config.toml
n_head = 3
head_dim = 32
norm_eps = 1e-05
positions = "rope"
init_std_o = 0.0
optimizer = "soap_variant"
lr_head = 0.00638
schedule = "cos"
seq_len = 1024
doc_mask = true
dataset = "wikipedia_en"
Each number is 500 + 25 x the weight over its row's rms, rounded and kept within 0 to 999. Layers, rows and columns count from 0. Numbers have three digits each. The size before them is the row's rms in percent of the matrix's.

# up: layer 11 MLP up, 384x96, rms 0.144, rows 374-383, columns 0-95
# down: layer 11 MLP down (transposed), 384x96, rms 0.164, rows 374-383, columns 0-95
up374 096:506503499527485491521512477526490548548495443499467482491481527496487492520519460525504483517521515495522510543468496493514524514507500480526484535555490495521511544513470522494502474448505527513511482505490522518527455497456510514474509518490525523526484480475482460502463473496553535431
down374 108:490457500465497498496506510492504486529460471472491519528537488487506485494493544520436453557485452524502511516502538513520500543535479470488547499493458497506483488472491483496483556505519505505469488527540525452517495556494473495516504505517478531491457492500493516524467483512508521490
up375 089:501441518483521486518494527535475513481484560522479447537506505487522514539485478506539504478451467528519499509486479508537548451506508509508516523480451495469462470517505539480547504478476492489512515501503518509521457510479499523524498471505485487482488523518524509471515482483540544499
down375 104:464469530543459481448506516515527504517491496528458516432515515521502483493499538496491498507453500528508483497502525484500477477519478461465472462550515518498534560483520493491476478500476438492516531467514509516506543506518508504494486491487513518472497484488496552519516523522503460489
up376 100:503488500463487474465499484465479500460499483470527495451468450529487548494482526532546538487482508526485485501484513491534520520444505530495452492502519514457504487501468530478487504495492493528487528524474495446461491471485473550540506508493478492466503477482471494487501529469489502466
down376 099:492505454527503483491480519556490520477494495515465459542499497492485501560498487531497491530505493511509507489513446503527529446537532529469480515473539504504499507511554529482482469483560480464515466506538497499513508500458491468492478459497532511517530506477486496506455526506516484498
up377 095:538501482510487522481499481503491479514510496482460517478480492511521470462517528508497523519480513538533515484506484503535506522482507502468466468529459532518451484495505502490483489501472491461438500555550496507472509530432504498517482509458516546485533463485501479461519526489458526510
down377 095:472510502522477479535497511490517521510525510519493485486509474489490455490491498505520515491500514501464531501478543476474516490534497503487446505523480474518503458501479540505535516453513492535474559500500440490499520496511533471459546471487453517500550478521495516461464490532467465526
up378 101:523504460491487495473473508532566490504478436464490489478529532494535495495502453513508497448505529512508500524493494542523500437530537469514508502543529506483486495542500487499519488507459534519524490495556539492480489504511496510483494508526491468508544529533535501488483505502505480530
down378 106:496535513526519547485488479457516491474531493513499506497511477529472529503511515532522531490519484481467553490507473467523478511465504471506512523498481448539544491449502522507518474569488497513524526465514458522535510499505480521496540487489488475519496465492527464519477535504523539516
up379 092:522466487531510566481508492475513528485526511513509522513477526533470481480554523525517569508498514523510474499506483502481483551481530473518527503506466512473506492519468514494457477446444519506486516492495536534514490468475466509501514499477470508502514463514531485486474528506454486496
down379 106:514468480500510453465513476482503507519502500499514491510467507489493486519551483537503486501524491489516499497453502517504546539523488546488494538499457500491494501459457529485489534485472521508450495493552463552495518468493480482490564506505507506549454504527452483492495466515489503510
up380 106:479534512497496500470481502515463504478480481554462519505518465515438511487538474514470544535479470495474489456514498505505518497544538522537457505486496534487456523552476482489455549447477522513502460493515492508492458524517502470471493521495490510497503527498482481513498509510514499496
down380 106:507492495499512447492522460537490506545467515479524502506546496463467509512543501533496552497464512490497509526480508493541486495531499497529461523475477516492493482511542530465495513496469520537491494539531530485503464471527485495519467499495506488511482495505510440450512509490574507510
up381 102:477475482546509466520534549522473522463529491535514448509470491543462528515485500493472510517490504540479519489514542523533495462495514491501512523505552509497500493515504539523485557486474510517540470509489499506478531513505500495502547513478513467482533487527497493534502461494556524486
down381 099:497472482524515522492519534486497539511516511467499494448485491487518528504578527500486502490527504503497491534506457510526500549492496480515502533481515500490520494487473497486497494557492509474483500483503485500496525513494493488492513458457546463545534569510542494470482480543456470529
up382 097:499433472531491537482515503528496527477481446523486558508509529490490507529536480509547468519487504540499507492507473496489441514483465504539508507515529459516493541484490531519525478511506493540515513497506491530516453495517494550511547483479521538527494474504526489490494537498480509509
down382 100:494469427484508520455454486512510502484471519502477474506457494537498491498540506482488516520526509466463499491522500518528520461546486524526494483487504503522509522489488519479496515499516507441572470520514472507489455456475490485508508462496529490524535499469453500483494460513495506511
up383 109:447479498506471470482515511466541522516514486514429485467514464504491481526498474486503506485490528510530500458513493551541517479454448474488480479471482525477531466509503473487496516533521535508508476478487538510492490521498493484490542482525464464499497473478489488474521516457487454489
down383 107:538501499515497532485500548526508508465478534507483509489484479490489495485546488479498512505522488488487510566494518476475520519512543456498551528502556509528494515493497504517471488514501484542497471503503516467464463509499457544545483546517541538519458514456496459503516515489502520502